Weights of a small transformer language model.
Size: 16 layers, width 768.
Training: a variant of Adam for these matrices, 1088M tokens, 8301 steps.
Each number is 128 + 32 x the weight over its row's rms, rounded and kept within 0 to 255. Layers, rows and columns count from 0. Numbers have three digits each. The size before them is the row's rms in percent of the matrix's.

# up: layer 13 MLP up, 2560x768, rms 0.0286, rows 1401-1467, columns 192-255
# down: layer 13 MLP down (transposed), 2560x768, rms 0.0269, rows 1401-1467, columns 192-255
# gate: layer 13 MLP gate, 2560x768, rms 0.0292, rows 1402-1467, columns 192-255
up1401 100:198191164145142138082158154144055109163149103094099147122111142144116138145111062184138102176121114134111170145136154172135099175138086117112111153059147118125163114171107197106144151166150109
down1401 095:080135075083129080152169129145118143126149120179156128147107224120117077131140148107133142115115068154098122147145111091150091169129141158146125183109125173183114137180142134141137089135096106
gate1402 099:162120144142127100152148170144100115083123030072127083120123130163067097120131112131099174083143131121156124129139096090142072090091145062130197112110149115152071112164156062110070125137087104
up1402 102:164125083159124079177106128199129129149174132199127118122107169105131191134076105104086123144141134110100052123108133122090158119177114131137111143133139143136081101122140129126112096154081181
down1402 103:113168190110173152110092102176144116122114123149149129130120180083150126085077120159108160155132147095111081152165119058177176159152164208079151085145156149084143120101150084140111119068137146
gate1403 106:140165158143127112167144173089094124135135157080123121142164082165125120120145094093151137139140083093104131144115173123145097131125101142101104130068094144128107115125150150073158118178194079
up1403 104:092119115099100116113109127156104113086141115115094087160180173159097126156101165119127103104121156154103087132162109159124065154084120094135066140119088128163129114099098128145122097098147173
down1403 105:146140114110094173119065178155150048124156135219152135114129103084132160136153129062121147107137133167131123075118122117180125161067169126150148145126175163166122124156164106102141147127141134
gate1404 091:187085135189144126160160171111138110152118157162126184140115139102128151146114086080165155122132119134101142132198137121128078118168120144109090136146062200157042109110146107156106107131139154
up1404 094:134133156151112130096080083073086106116139099084173067053166124052109077129094153162125116133104133111153108122072150102109142116143164100160130125088147044112158174129159119110120148104091140
down1404 099:127129085120152033132109116071131113080073097131110153182152170100106156146150112142078141128177134102096089149119124113092109131178108117139120087080134129135091146129145072101162060138086142
gate1405 101:085199073084120096080118087163105124081113151126126115121117125194083086124131101111138130150153171177086118143080175054089117137100145110108092168052102086145136093169103121147092104120097114
up1405 101:146162138143150128122056101115112182170113170157104064099080130086129107116124093114102157079117103115078140052087111117112108123134136109104119147147079143075094145157117125090166113096128119
down1405 098:105149068142161071126130108170198146110095170133167112082121160132123093121141131168125144162129134130118104040105100140157145129074115160203142115118123088128122138192100116125098114136179137
gate1406 100:114087102141181146151143124132133168163163230170119087138116115133143122119138111109134080144100085124129170138114130122118135105141110219105136116180133147111134094075181111186067148069130112
up1406 102:167146129068192150106134101136070120133137145150113078136115090134151163209126143048116158188155164080182123086134079077125136138183136192129141163181189129092172161184110138075069090149094109
down1406 103:137153096162062163159101096126129109120110180115132153138122124098101127113084203128168103090119109098190140130151144090125068085156127117157156086100169124112150144087123087137148135119160144
gate1407 098:115155122113150166086151130138145167106159109150092084106068126139129104098079121162083073135064078149130134121077148153080119109098115112111173138139134142140117138151148056168142164146117160
up1407 098:184135152161111064138181122149109129148111153082146109163125140175115114112138130139134122167120091145145116083191198131171081130175111155148127119112155080130084132089086127102124146126134133
down1407 095:184085148140131095103138132135105136147102095185134095124166119191154132105144098152103197117088133081138114141118106204157132128133178205130097135149163111077157111094101152107149119112127182
gate1408 101:116176143107136162148149084104109135110113124113119133115140134122093094083133139092153135145099107155164163106135125101131179125204125087122178161062177127152127070163075063135076147111099142
up1408 101:156109129113125095146159122172114141086158093116063109060112093113061107175147128200166148114081143142165099102196161114152136118074159164177188106095118119143131127098092102129149151110143142
down1408 099:123161184183118098108103169113123151156072105100141126146160150137119145149176112108164170126119103176141062152147146127160158178081139115221164193156112156133083118125126154162117127091085127
gate1409 096:092057101169111108175146116104052129153125106133157190155136140127101141154131125156144171132104103106133150118105124114135124117150094179128089086076159129134152057112124088180131119156102135
up1409 098:141083114132128157078095186239122145151206049164130139063169137173083161159120099145150099088159133159150100197084152086084098139118165171156160096106134085144169104119181120084174154132122133
down1409 100:128110093121136098130092149125097111130111151125146114190106099148135123191138100091138119255092197153127087121094160184123106100114120126211077043112149169138136078117108102088165121167088116
gate1410 100:174184145155125110113150124133171152116095123097135134171140172089102091130166140127083149109132161128113168137064144096160148156159149108147082117135134174123132105150158140075118151097163140
up1410 099:115114120088159097091117153142131130085123105155127111143098120097173078184099071108132144129124166102123085184122144138136117118085224079115093154108116065152148103087064092125150125117130099
down1410 100:080137149097111139147122122151104130144102154120076122156133150081117119155123133163134169150126155111127103094113130144133109134101165181099111102154179198163094087150162097127127134122119054
gate1411 101:100147193079100087165097167087101157109143076067129090145101117120080142141127082159085106095147156096094119139152186172149151147113174128117097099139075194134103158179199167134157167082160114
up1411 099:162104170143093168153112187131138154157068098120145122148062123138162117112160083069071172062161144144096124108051101107084143158073103110090143089139105103078155122064136046116149117117117149
down1411 101:140133097171113153157140104159125112127111157153128173157123107103161120068165106133086101133123118093101108132081090161117118105137178138121125135135130115124083143091179127124143100168095114
gate1412 098:114119137178097109126107091103158136135165116080175098090096096128037141135075144101153095148189125120114074146100113103127072125099138166097081065125123135147118120172097145127161106100099081
up1412 100:185142109113168122112138091131125135130163145150160164127110135110099129105162103091096107185130174111120091162135160081154110160117142132134151163062149114124135146144064147135160107084156123
down1412 099:140137146103172199167082141108081144184154131184115117179129112099137115080104119142076062057136123130075177109117096153149207176161102114130122163131127143101125092181121152122137127107171176
gate1413 107:189119162169095114098123153124101121096100135150087098104100156115171159121144192146058223103163142117122118091097163113130116083096147140118146162134052145136086101079136076196098094118190163
up1413 106:167105123110115087134178169124187101070108134136137068088111165110094116075111147101127165124141087114064095124147162119145112097094155108121111146136139134077134117132178136164047129111148130
down1413 106:136147132166137161127154134166078084079118086135111079061149172132071129137126173139137116161188154126119113090110122108097105092142089128175074067131110151112105145151163109142155150080118145
gate1414 096:108094163130147168094128100180098097146147178154090153112102152207160203123091182142122107150170110122158097132081114100130053182114053107091119175118119132091159127180107124163097131175128118
up1414 096:096116088147147135102076153110104134084139137181128129120087093189187152169099121143108112183088180133114220146141161160131133090143200123187152116113106105156140144096143148129184165178219110
down1414 096:145112172174150119145105103096149132174158152142157120110129171059163179104146134117088108123186127149168168148118166076086159134126132168078151143138138141055109094103063169152153121108155138
gate1415 111:142116184178151099163122186074161121016076137132113135171127141118112127065135103132129153111171129158126116124120184075139133140164076174091153210132136163155165118125184119141105085115101157
up1415 109:067115163126128113156144159125074173065143141148110110100121060164118152139105130123129107152130097125147154131107129105142136095153084122165152094113120144150139122117111083109070134193123204
down1415 109:120142181138149127087136166070140144119147146117130113087136141106129157126137147067096148128114104096139094188146096113149107100124138073142116090121149119122125111189140112080133133141133082
gate1416 105:167112118173171100110140109170083125113093130094177146089100086164128187096150115140145113126088093111120099113108119148120137182103124112136122072160114153147106088111123057118100107111108160
up1416 099:134115140100144136141127130099152067101134189125180148144170070110115130130127152120127111155139120130144164136134160188102138192104090137110141134119139154088108082170179159067078153125176117
down1416 099:150157120114071113126094125113099140148119144091140113110143114125174170109128156110113142174129137172074099135123127134126136154146173156129129120120134154183085143072170134127128106122152167
gate1417 101:152165175129150166137116135082129178130089124166156107111116194146165116143134097099114090058105124080149122107136084172135158128140140154093164166069131105174153209137109103155167102098112078
up1417 100:113119170222164142163142168172061075089176113170096139118076135127188133139126165091118180150150173136142092087118058149165092131101099202154127058098146102103102186153128097143165147117102169
down1417 102:131108086175067130186075165137157170128147160110118058142114089117141116109088128120108110164149100106168079151143146154081106111145131098148189091125129155135147093158178108169195106123097146
gate1418 107:064092115104111121122142168104156101141171082145183108125097160112106108161125096122117112135134063108131114137129119082107110166185150100121074151079126098094133052110195119121075164106124094
up1418 107:099123133109133080139083142089113169116131143116092175101161141133122105145169116068148115121148153193140149133152150160141112158092096105120123133097095133168114052121106127110098113137170126
down1418 105:077109156171119216151092120093156156117148073178094113125058134138102148118177130128080138090095138118173143109106108126127135095167115155154145164135187154125148092096178085122160100095231103
gate1419 098:182119114153151121169087119138086162070104143131152170170143129137101114087140165108166149145106132125091183119145146162091100145086125152123136089105114136091151147097145176129144093207088135
up1419 099:077126123137086154110074165144139169125118150187060102121093173139118111116147074137138117184135108107128158093135116153084107106125124138097094125188142120104142090149101140151127107111087188
down1419 100:196110105117227194147152109111157094117132109069173170135057075124121161150098141106120174102185144110156166134133148199121125112133142093087095087138135128155142102121100117163141085093149161
gate1420 100:134192088136157176103172111117123133196090109148090145081144138123129125123107152159133126087046156176113114046100132150094105091080098172109182134098101110124123134076138176141132113212107174
up1420 103:105113224122134168131094103107116131150067110133126142186160172114148159179135102158133129116193156132152097123120081144123140131097185146142123193143099088085095111129132155171145070122173103
down1420 102:147124138133118100058092171134134111139124104169178081150124124140142137128118146144153084146147096141204135069171125105190122109114112123213129101124145139131113157122114117138161158099159165
gate1421 103:082144090134152128174158113116109147130096193164183133160123102151109126078121172144105105112139155164177061129102117154088133129149095147087164082134110150112124021112128099102118113150120154
up1421 103:089135117125101093135087069163145089125138131172101149133035091182061041145079178113098140124157148110132129098139116167139144123148153192186103168182121108142127087077101126130160155106118166
down1421 101:109157099150144136094094150114136131108133111163084183130090153107142156154145176135113113088071137104150103151136144064176185139127132081158157102143105111189138132084151119070115091131166165
gate1422 100:145172061231100100129153125131053160193090103161138122143169082073118125125154160117194137095167201203138166111109139148154146164157151089146160081129157115175146179100151142098126141084124199
up1422 099:094088115121145096129193083117099114115101122114161152138108154154146098144136192134135114139125108120162145172126102168123138143120065080118131124156118106151105111139167209154066073176096169
down1422 100:117132183099104155103103187137101064120120095117195100110082125083143134103129138134208141187135081118080164184165132150212107116125150109091117125133111139123091151174148080096132181131126090
gate1423 124:126095107153095110059135174115132111096132110171125182038163121122108109127125150114176186102159108129171148166090086197122075114149099058065120177151118193166144119124196117112163135084123095
up1423 117:154158130128122171187151077123140129130125141091103116168139141162113164117144115134098051133088147110108127085144152088109184113132161194173183181103122108146154096148089161197114106121118085
down1423 107:072091109137116114069118150115140127120140095156152157051159115066121095117100155118191181097151067133143129163135109200126082135171066069067066113135105134161152155109180098083189150119149150
gate1424 119:141120146190101213125124137080094129127079141116149178164116101145111136168114143076134139162102153136106050150119127172121104090181186074155116142116149093103105105124167078175172125086122136
up1424 115:165099180165129155122137099132123128113071135096102189157099100122131122182113125096102187171157070129042060142104162192151135138156201078139060137126163122113146134120164118133155130125142182
down1424 103:056114070109180068149134135153167154133199091136111122076109186127112114091149137164152091114117132140146190138121118100123105161112067129144167102148089165130111152119086140095112082133107099
gate1425 106:117127163103105126095070147108117117118110102074150136101092086160183086142119111120155141108137136113131172075118134070115107101080162139119109136100072147157145125182072105151140127127183108
up1425 105:188134112157106142092161088125196150137116170116136129123142125149169075174142070161088065139092132140128118117167124130140110106132116100101127144130132142148085115078135120173114132123141082
down1425 106:124150179104144155111177120162098051111159067107102183176157117131145109131151080122133080086136117097172143116092072183119163132119113153133123118140171131129116145130133134132120162155135096
gate1426 099:202123149208102124138072053140144131161147140101164096151189129117122072111111155162133122131125128070143162068144180055114167150129157097144098145114154132176115118097170135132147185177188166
up1426 099:135154161109129109195089059136114203101070107202156145066119184138123140115091130140157135139126076120097132140113130149129153120164112152106080071139211170093131111060139153121132148129100162
down1426 099:151157093102085144091137146133120167124136159150144092075141155128115141108199098116174072169170125167097162118144140084155138137056152158111091135124073149176086085090105139104126119095187155
gate1427 103:120166121155113111108187107124054148136086145098134155125134162072129116100130116117190196094163129155112178141133166089143152185135099131169109143154170113190153159115176124137090089162130108
up1427 103:175073088174091120190090126194087076176121089107103135126113104079199171211117175087129091110117128142124127132114105142210144138166090080105136058111157097102143109147151144105138165089081080
down1427 103:146114174135169101130112148189167106095126105134112155105120148141106122141125181153126105076120087165154098094087131096181127091149146146047171069091154100148146111162099144097134115154146116
gate1428 102:101181134165121150110153117132105091121153141062157135123160079153134138149163146175116132182086067107146167115111089136145158159101112098081194124124138134150141178086164098166087102165147159
up1428 102:126123144145108139133123116154149142161123124145126120130141186118134195173106147183102173107097132152092183106136123079105163131177099171153107172103080136141156162104156100069120083071202126
down1428 102:130068088126090155144108112120126144109089116167192118140090136173128154126148097170084059110125072157147117134069089111125140091143097120142094140123124092133169172112109115062170135075063127
gate1429 099:086089166149130126176090159115101105101103149082168108096117181130151099129041139106077109162146132049146093148128158160125152107170072155093137176194091200115088111155138143112142139089119126
up1429 101:143180149093112100113163120114215165129156153055116113131166146114078140102097156073098161041089167102086096106125130100133172150178125124140105173140103119157132132109105174109114115141093109
down1429 101:106207121134126145105157078128133099095089167173138124084208101154104166149148086138128148128117116145119152116106125105129160152166156123246091136108161103179117104106098127093121113146111164
gate1430 096:108131116179126155101100164106070170113152170154112101090122098070099199140166148124099135144163089143143132112137137183148135132099181134158074163106162137104183102134141150155136098174072149
up1430 098:113100151136134111192183159146170079151129077085127144187113010088065069108115069142168098058136115110161104072112119128060122139101121137142114140130125133186146160064186118087121111153114131
down1430 100:110112130153122110149142153121159117207093176060101163132107135151101132101099160218089163117168110142149152120096085157055119135118055147155123117123066119138129124101082090140150136163123080
gate1431 100:114120117150133128073081143113134101197153089144209154126107138106147128160109163116072109129160113115146123110054131059142116141095135155125081160142179134119135128155149172162133124162097120
up1431 098:175057136209160139137101144180112142156195088174122140112104157112165155110141079114093156115182147117144090158114172138113135150076181161159137131187128133039109106114089127167118132136171165
down1431 100:155136166103080081125137125128157163136080136101113141136176162172130107127099117105130136099107159175098077165121121101150071112149139188124122063131069148177086117113161148128113124065124159
gate1432 105:185120157103134095093097116097125080139129203132164189193135127216123149144111130080096131146090100186154131134061111143055139157136144125071159162104156111157089118162162081123154173157162111
up1432 104:141132060160095067145100198131134119131138174182110208098133120147161197100081106106091123176108104158143134138119169190088149175126170072129142137099070109082070126134187101109115101129119182
down1432 104:130166094164214104115133161118150094167124187107134151156104129111160131114148131128125087121102064155136127069098142119084075141115136169159105116137140149136143095109119153132127195189145133
gate1433 097:117166092092056161140142157115142096147101141133106164092148090145113135147148135080103134175132120130205128097172114136146110135100155109085117107086138112173099125124152146071120108132123125
up1433 097:105098135064136082120130094135108075105101135105181090098133089121134145134096120095177093151124083154172056145152162096128159188167157125109103144116120127092193141096131116189069119156153112
down1433 098:154131144086153150143049114123132119120137154132161142171139144166111100161156087118149132122160153120105130127108146122169145117126106090085126177103087138119070131134119157230130123118144158
gate1434 099:107104183165151106181095132091102114087091132122073139174198153111149127181161142163213086164154152125151125115157123129075139098060122160141158179128116183138139147156112117110135115061136164
up1434 098:142131108089115148094154089126121061169151164104109117079095150094160100140131134076094149131129102145139137111142139105099106137153118103085125202113152104170087143141187109119064053127143169
down1434 100:113066109135128102182103094131144108151107177129072101172126170118149050170156087137180133214154135112128178114089108123150090123153123173101105176096055136101142125129096090152107125115104080
gate1435 098:143120153142131135061102123133090119130104172106133100130059137158146111143107129160125076109186170107167154116094154119170195119177139148131101157128126137159123172161159131213105081145137122
up1435 101:154083134103130159131142102058160078124111099141168159179149112055125107121066087066150159109054098105138133104188128124089105135153159166103088105112157162145099091134121134087085148121101111
down1435 105:148092142154133144152148176118148188140087089099126149113121150130160128160119146119060114178126115109169102130132135187139114123148102147121138142109173163105113114115180152149087110165149090
gate1436 100:180143132141060121156202103077121166118203170153121144131130095144093154128145121118125128167141108094130071082092163077140109118183113158113085172119133121162131118128146125168123110165102148
up1436 104:102181142073094134139116095111149083135112143199068150136102132134105126095100163133056142128128129139165132092105131146077152113160166074137110137115168110137152133151065079133070174135165141
down1436 105:085115136087138140169124113114197137163097158150118131130105079137100072079158070172114096089115079149146132182152115106058098155166170143130135092169125108116108131180149173124140141170107157
gate1437 102:104163145151139131103068138126091113136158183193106104117102115175170095070126141067138095122120086124135116175122091141072112100171090137152125140099131163196118128165165145168182126119117107
up1437 101:126108122071095134156112096175106066111110154179156133125140118179175135160138164139109083096134124134162081151068091089107124155149117125069137144143131072099151110120102139133142098124090107
down1437 101:123121124157150208106125137151055138134078139150130166163198170114132142131105100111112168160103105099085163160130140156141155146086117150131086128169152144102103065079137094103129093119098144
gate1438 104:145070113164135066090104101149119162107078111115140130141128129171116154113118174128171147134155141105186158107129122188121110135181117166121141177142173166112087085151116122102189092134170159
up1438 103:100114137154055155103081136099159158137187137119148137145099142120144152167098131081095089097136161076133117168115154132108108151169186079098135092149215105114103083134166141106140146154092131
down1438 101:139082142135213069086098176154061023156067150140191184118126150109156191111113141163140161135143176205170144105136104130221178078084092124155129143140097096127117130200142188116178082152124095
gate1439 095:117129127124073116160071077140138135161149142169180180135127122170112093118069189115141113148094109081089092087146090162107104149178158118084169100118135111172044186112104141120154152156148131
up1439 097:080104080128178121102153102119082139102080091123160150167133157167091118105157124094181161098163107115138109163073150092181137060088141090127125116158154172121117102147112111110066157079108038
down1439 093:101164139091123046128076118056144164127112138107128099177146121172092036095093172098114133119170104083062135142091155141133129111083156112113161093091089163095172131122177097052098064173112216
gate1440 102:091165148137118154112119087172159138158149096143107072143072144093170135109148121089111150110185132113164181128181159117120091121140133164131139158140129116136105122156152167153161160157148141
up1440 107:176078139118129151145135122158122148085150105125148066130159100110090139133124235101171123162181110196156113164136089113138085128161132153149128120150069141114146134141077148108158157089069121
down1440 106:149098109177173085123131073124145150155200037109116047080133167112108116157122184156121160130168113082168084182123128079141091141125140114119129079092093182105105107125074136115155121061134115
gate1441 097:104072118170125129134132124160121160170163081151167123139054155131125159128133120093127127120119117134111151111109161141125131145097121127140189119080137129147121103178102088122093144099170124
up1441 095:098108128039150126125130162163107117096131171106126141129116139102139180079139090099161151150127133160134106137093115100103132100109131110168187129207080204136110136118160160086155163153120188
down1441 096:099100140200089126128092085063130157134137162134137148113156069107125084048101151091120159104171118094069161174107145104175090134102171146070114098103095159130177102134113097144081113145100044
gate1442 103:140141150153115095146144106125117151085118140086144085144164111120135156095099116071077096173131082160119079105141111193132084142148078127093071138138114187122143104123158163132102141120137106
up1442 102:118162136167162101127085135108123124100138113123159108087168101080095070105111142116185114115160177120161085058139128142129155166140066144137131113178106140185133188043125114140078104114175123
down1442 106:086167122158115144134118122124100134162155120118096119131107128137094148085176133092092147138118189162134172169142122079135144124162174125138131143086129131100138130147150141143113132151160149
gate1443 100:152097151092108183153174162150156147176133154073123138087183119138110085110054157123099150090135166109107140139171135121180142176137117117106085080103109209119125162186088111154110138099091088
up1443 103:090140165149194105113106170105114124123131167066163128138168103164142102113103144127088143084154146143144159094131146143199162164103097133111093172115113157149108133072074128149154170110162118
down1443 103:162116063117157093114097104142128075141163102092158152139057087173182165175106161128076148113150121182115116106121081148118143156147172126172083164132106110109154152166139107113127127132148097
gate1444 097:117091140170129089147159156133184180144169099092190078169126160100155133113155142150081153116063084117100141159144137090130069135139149123069150148075150153077136140127111116121143096116107153
up1444 096:116112117152178142147124165098136117149125088088110145103165117104123139094115149124129124155092158148099118079153138188140158141097119073159123108116112127182175112082142119159066144164072146
down1444 094:179163064158147141084115124145090121119084069149124107115079157103124109137127042142131126182120117139142103133038122120112176098140139160123126148129125126118109164162161131098125139156119117
gate1445 098:121109124167142059087152134127094102138095183135138138151107106099125144103132120085136082147110140187135114156140172072091144103120161193158139125150078148060117137166167096138130178159086199
up1445 098:120142165152099162060176161142107180094110096173093086165160151150156153147051118148116102144046120125108104148173088182180196171108075107120145148100140114120114152138124199127131090128083151
down1445 098:099075184104150124123159158159155125124202101152179103160101105171104109112136102155129094080129090173116124157113163097078122120120113182163135154178105080108114131113151130080133125143146116
gate1446 099:095111100148139133135120106059117139099139088170114093087135125071048097106113137120093124170097148133187151129144150176130140123100129191121139086121084141066149108156092199108090109158145140
up1446 100:132113159117153056096107143110183110119186114109139091133166134133045127151074118155125162136139109120091134124055121119094185130131137164109155123144147123119101173127134104131136117074091162
down1446 101:137119186161075185122135186134128159153137123088119179117182126112156111086163084168175068112189137121113140153126129122155137132107156071096129099113114127155122075135100106170150091180133087
gate1447 101:143090123140123101130111142053153164162067113103127108104135133121098119126133143121147150136090147108071116150127117145162094168034126077083183079165146178121123129147144134142150194097159107
up1447 101:123186158098166171115113118199146120130110169135078064142144120133122102170103156069137146129103128183164081159137182109115134094167152142095117162130123158111153164178126150142094106118127084
down1447 103:131115185171140118140154096181133108128120108124122170167112139099121156086133115131133077119126092129119175117173176149174088163116129172144115112124183170100151137151070140139099116117108130
gate1448 104:129058136124183163114186152176097074179112178104101141096081154139110110132073187176130086107147150149126138106129136095118138158146106064141133166093065147087090147155148141179132084063117135
up1448 107:141190146174076122098072063126165072188129061154132150130097119144126100160154158087181098152148097120090123123115091165130211050184225113072119134211099093144127111100139157164131133174112105
down1448 109:105173086125100089147132114103114172152112157164166122116125086176141140097191091151081105191126126139082140122130146092104129103127161141123138080105103064113114144112121112113112135127123130
gate1449 101:061086134122123101134159104141150089160077187129141159144108181118143122142165080155192108120122182129148129140117161106150114100171103217086170099191083142157110099165150090154116177074096106
up1449 102:186117141130107163100057161156091029091179053108143122131086158091130119093115125211045119095102106100100101149163109115089060089129137136106146106135142151090107111083096114070085140136161141
down1449 103:128169148089134150130159115078103124168043115153126132068095139097174137170080111115153139193158085172136111089118116133131126109122141144183095135151117136096138126128093115157135121132069138
gate1450 094:170091166150126131128185145149131162101165174143148090107161118071103081085100141092131171124166137155145086129127140082130175151155162091164094111114082168120145109129160185121143147117158104
up1450 095:155125137134119154173098133148135108159167150118181108121083137071136095100171109163088147137158143139093062067136135122174127124146191109123171079079147159119206080127106164072169107089148109
down1450 095:117114118086074041122098136151133137076102090098134094137103115165157140079142109139114160197122097062110152080184124124134122083102116148122135116132143101140134128101106123100091140111130079
gate1451 102:177113134142133183090107121099106165118154075183170109122091173117116073147106112095091146143114131091085157109103103130172120123191189140114158167176066096142147150127139112128139172120151130
up1451 098:126120097149146115094142090104131142103134198138111109126122135144143098070179190163149133140108096104081159098172118153106138158119097081065158099098128134161085088060130144188128156164077184
down1451 099:080125138191082135124060167147124120141116113193102123117145133179098144086157130114126094145139072179180133116165100128107161130142122174070140126143089123143150138139158107089112102116153219
gate1452 101:146147118148132129097125164131110139149123174152096129171130155114124173100168155186130134075158126115186133081194103125115074143135193148139177160154137201142102089133162101143111122120140135
up1452 103:131107137159114064213143183144131169137154129123124134117150059088160144155125122099096119172091124118124042104108110080198110108160209173103105126121189095136169118114126127140100087155071149
down1452 101:147099109176160185164125114123151167132102135125156101125127138139178106129176152131144093109115134130137088102056152145106175132090059066123120073097109108087195122119142173164124142094121135
gate1453 098:140148083176071127126191115073103103143178152174137146088083090129132102189168117157149113139132107140127178160125109145114192158076142136120134127171114168188172142111125165145152077159106147
up1453 099:194117119115162170097146127148116069137090124031111136131141064123107116091122139152070128116138163112140113127163127076170130102111162122186132123105154127169143119156133056168081137106169189
down1453 099:127130031147114117089136201088190107096206129117122126187122117150121079116121127113165112125136170107078229122134139135142099116115037148130078128102145099097130122142140110119149115112208160
gate1454 106:122125155119139143083136172149195139076158106098114114169129154119151137155129093128166115178098119069172224172143178154092129131091147178151164113177146125136075113139105143189087109159177152
up1454 106:165145098081076198099132224171148111178111100121123049170170152172137133108114049160159089140056111121124084173155095148101147113108137185086160133128159126150137138124153162112118148112159123
down1454 107:186095072046168145126123143110185160139095098130084138103127111168125113140101112098179145078106162093159185122099186132098117124133157135086194124095120131096055126137061135177132129106162118
gate1455 101:078117130153140097136133087128151090133102164100129123107132161105140093141094125205125096088158102129160130146119062160093106118157111083170105188094110086168108155169150085140117149116169158
up1455 100:148175162104180095144178106092064172139089154196146186112134132115149121128105012112157163130105123152122116100158102085152124105149187130163142166143161114164096132132153118158150140108141153
down1455 101:087101189089121130080134144183119164187167125110159094153123131094233164153111072123158201078065159167213117070114165091135095058112102123130148139100165111100091138104142109105109209162151127
gate1456 102:179098153198085115143161208115118167063121127147162164102114216137145146081154117179108181123137049149169124095117127104104071161104195078117159133145104088076095084136134088143043097166091107
up1456 100:176103131126090129168131145099138108118109106120197127107086082107113105132112150147144162123124137080106131156111130119176109133136097067133111069132156115171121133195113124173066117122121123
down1456 100:124121073125118154147147167120086176183035104163143093104139192099151190141173089126095128127109152111172109073127193141100157107160091161168104141095244151112131107161122146192115149075115144
gate1457 097:139113072144150176066154136118069122144086120134157096145101122152138122118041073154136078125075134119078108083146158101123140148126130125134158143052158118146128139135140144105111127090086190
up1457 097:124150189109134095146138206123141103078131173094106139137128169136204136139173133105080146159135179136089162155107101100132156112094135116115148093100194129134112093132106102142083104195111086
down1457 098:126099025091115169118065132139154115111092108081171096080123093166109160106057115102141165197191157091122076117127144128135127160064118135130114140109078127155152084166109134108126138111176159
gate1458 102:111121080143143167157073066091156124131094173140095224158127116133138123152152129115099125135096134114158145129104134130106085081191142120143134137148101187047129132126169115147095074116131056
up1458 102:152135166110127078140165219141148105084110153127103113132158160129153205110164110203052105178112109183170184155097108096166142152156098126164121108087085188106123103138144130132154135134155154
down1458 098:140113140124104192146138142131114163126127137135136156137132126153166137174112147122151120140094096101136095037118083075120096140167139109188100154143139120112148133088146159110185187121086077
gate1459 098:135144121127159082122063085089152167097181083107140120127136135158145157090113151177081064152153060087109151064140081187171164102158097127143065161089129140093122145135122160096113096145123144
up1459 100:119084088204040093159066087128121164175148146123182124124094105150086073113106140096137120205156104115123056136104133136063154093129088131090110125118144142072119172085089159088190125144145118
down1459 100:093102119115144122103144138121107224145048083173195076135157104148142110047132132096111143128132096074143087122119089090181105088156064100133126178183120146163075100158136120115087134127102146
gate1460 103:117132212091168137169167139144158145118139087149130105080159149161098141142118127146072153123082068107163136186121171126045109129171149123168086164119075112186159087147062061153116075120143098
up1460 100:135127120128149158115166165123157190112096092148169142124148117067135154144107170178125112114121134104122137136149119144188151185196129176130166118124179109140144129075113162188131104034165111
down1460 097:066138116140120080100112112169133086133101111139107145130070107185092156141093138087140171173114131149150084113127170166129125111146129199160122082139099090118113180132102130080076151145124149
gate1461 093:121071075146148117113132115101079137086148084138157156143098162125100111152160124108137137116153127128129146158113152170135147110160125135070134164126161108167030179155124097090094107136137127
up1461 095:122166079105142147161119076114174112059141134150128081130173146073102143117120191119196127086218120142153101087143119166111164134140196180072141070169163165108105176129114161160162079182109117
down1461 095:143119206060113141142087212128147129140107127131186127119142148138124133145082147099138093149136157123107133171110122144123208119177152115160182157108108103113081158158120102101127207128197093
gate1462 092:120147045144078092116104117117094091129129116141140098179163071105108168094185196123129169154175148106180184127092140082104115168127143087157094116108179096106145147102075152146078081090085110
up1462 094:113107160075182139170146112118124085122178174080183186206135138095115107113126176096105095129100134128145100112167140095160117128096097137144074095109089125107145081125099183118184120137144081
down1462 094:162087153156131147183101122102140096173112095166101099125173152139155108099134089170158172090118111140147167187176095110111112088060160144120155183115172140128156132093167154093116126161156134
gate1463 096:152174140078138113046071124132131127121094094137172153071086115078155142127043162100150138159127163097121081159148155077102136124114197099071161096116122133144207109132131116161079129080110147
up1463 098:121077107093115086150091054108175167182071151119128102136202111078130124132131107109095106118075096116109162122120122155138156130134149106099088070196149165174106144106094137106112112107148178
down1463 096:125188166084159146074146073075112121181114115152140116089138079134163127119107118117143139140133149106130094188120128103163138174086135143142111125079088100140080174122044130086108127175219136
gate1464 102:115118159190156124119131142132104153143083123120120122182111171167128152139079101117117184152107167119149145109127111109092137104096100126100096091027153102151098163092110122095125121162097158
up1464 101:110196170125111102102132128130150145167163097142145066117212151125135163151109123123112101113146082126125131093085126078151103144132092094159125182142157134119084097173108143151139114131165048
down1464 095:140070102058058077103109121164117118137114097082091151092152126135142134155159160129133183181151129145127126074125154146142143146098118116109174107137191179079094070037147124135151121125123117
gate1465 088:163128114126084131085114110114158139092083120090110152170132134143115070158127083111165142093134099124136193184184174113096112117131133132163114108066069170142155145071126105180121157134093153
up1465 084:111136132192111118175143117119110125142100106141188148084119095191155175065035131108057106129141147149141076079128117134107164173122121137075140165184119170136148102176138151143088067148134144
down1465 088:144129153076139111137119131152141125136065097145201058167139168084141108178084126106131144152125110152141148116155159105157147131131207128109148167105102177056092117144121129109083105141127110
gate1466 102:099130177158072138138042160138116118169130157163122116163117141108136165136149087045128127150142130156097129116087188137092096124147101173118134129086109168090138149099164143143122133172152108
up1466 102:112147126151092119155189114091090120191111141109082089138175127133185099093188176099130114149083108143151203146160162141151148118148070175160082107151097057145125161100157155130131126138144145
down1466 097:112126123169194095125097106141163099035129155115119110084075093112134127060105152145140051076151097134092199168137077108135125134175116029146162095137113082105132127143127169098116124129185131
gate1467 105:143132175134111210115068117147165178124065137126109152108129144159090155091076159105100111154157128152123162136064087152041110082097160110142119155180093145107089106102100166143170112161082118
up1467 102:136103149134077136160112153156129200187109109164108108153088147114132111141109112165098099116149149135177104105157117096107088143110122132148104165095111099073134154102189153156132156111141091
down1467 103:171078112131117148100057134155139103140142159146176108130096117089118118134151142112080127103166148082154133149149189142091130084159121087098145143102151161121139115138131107072120143064122103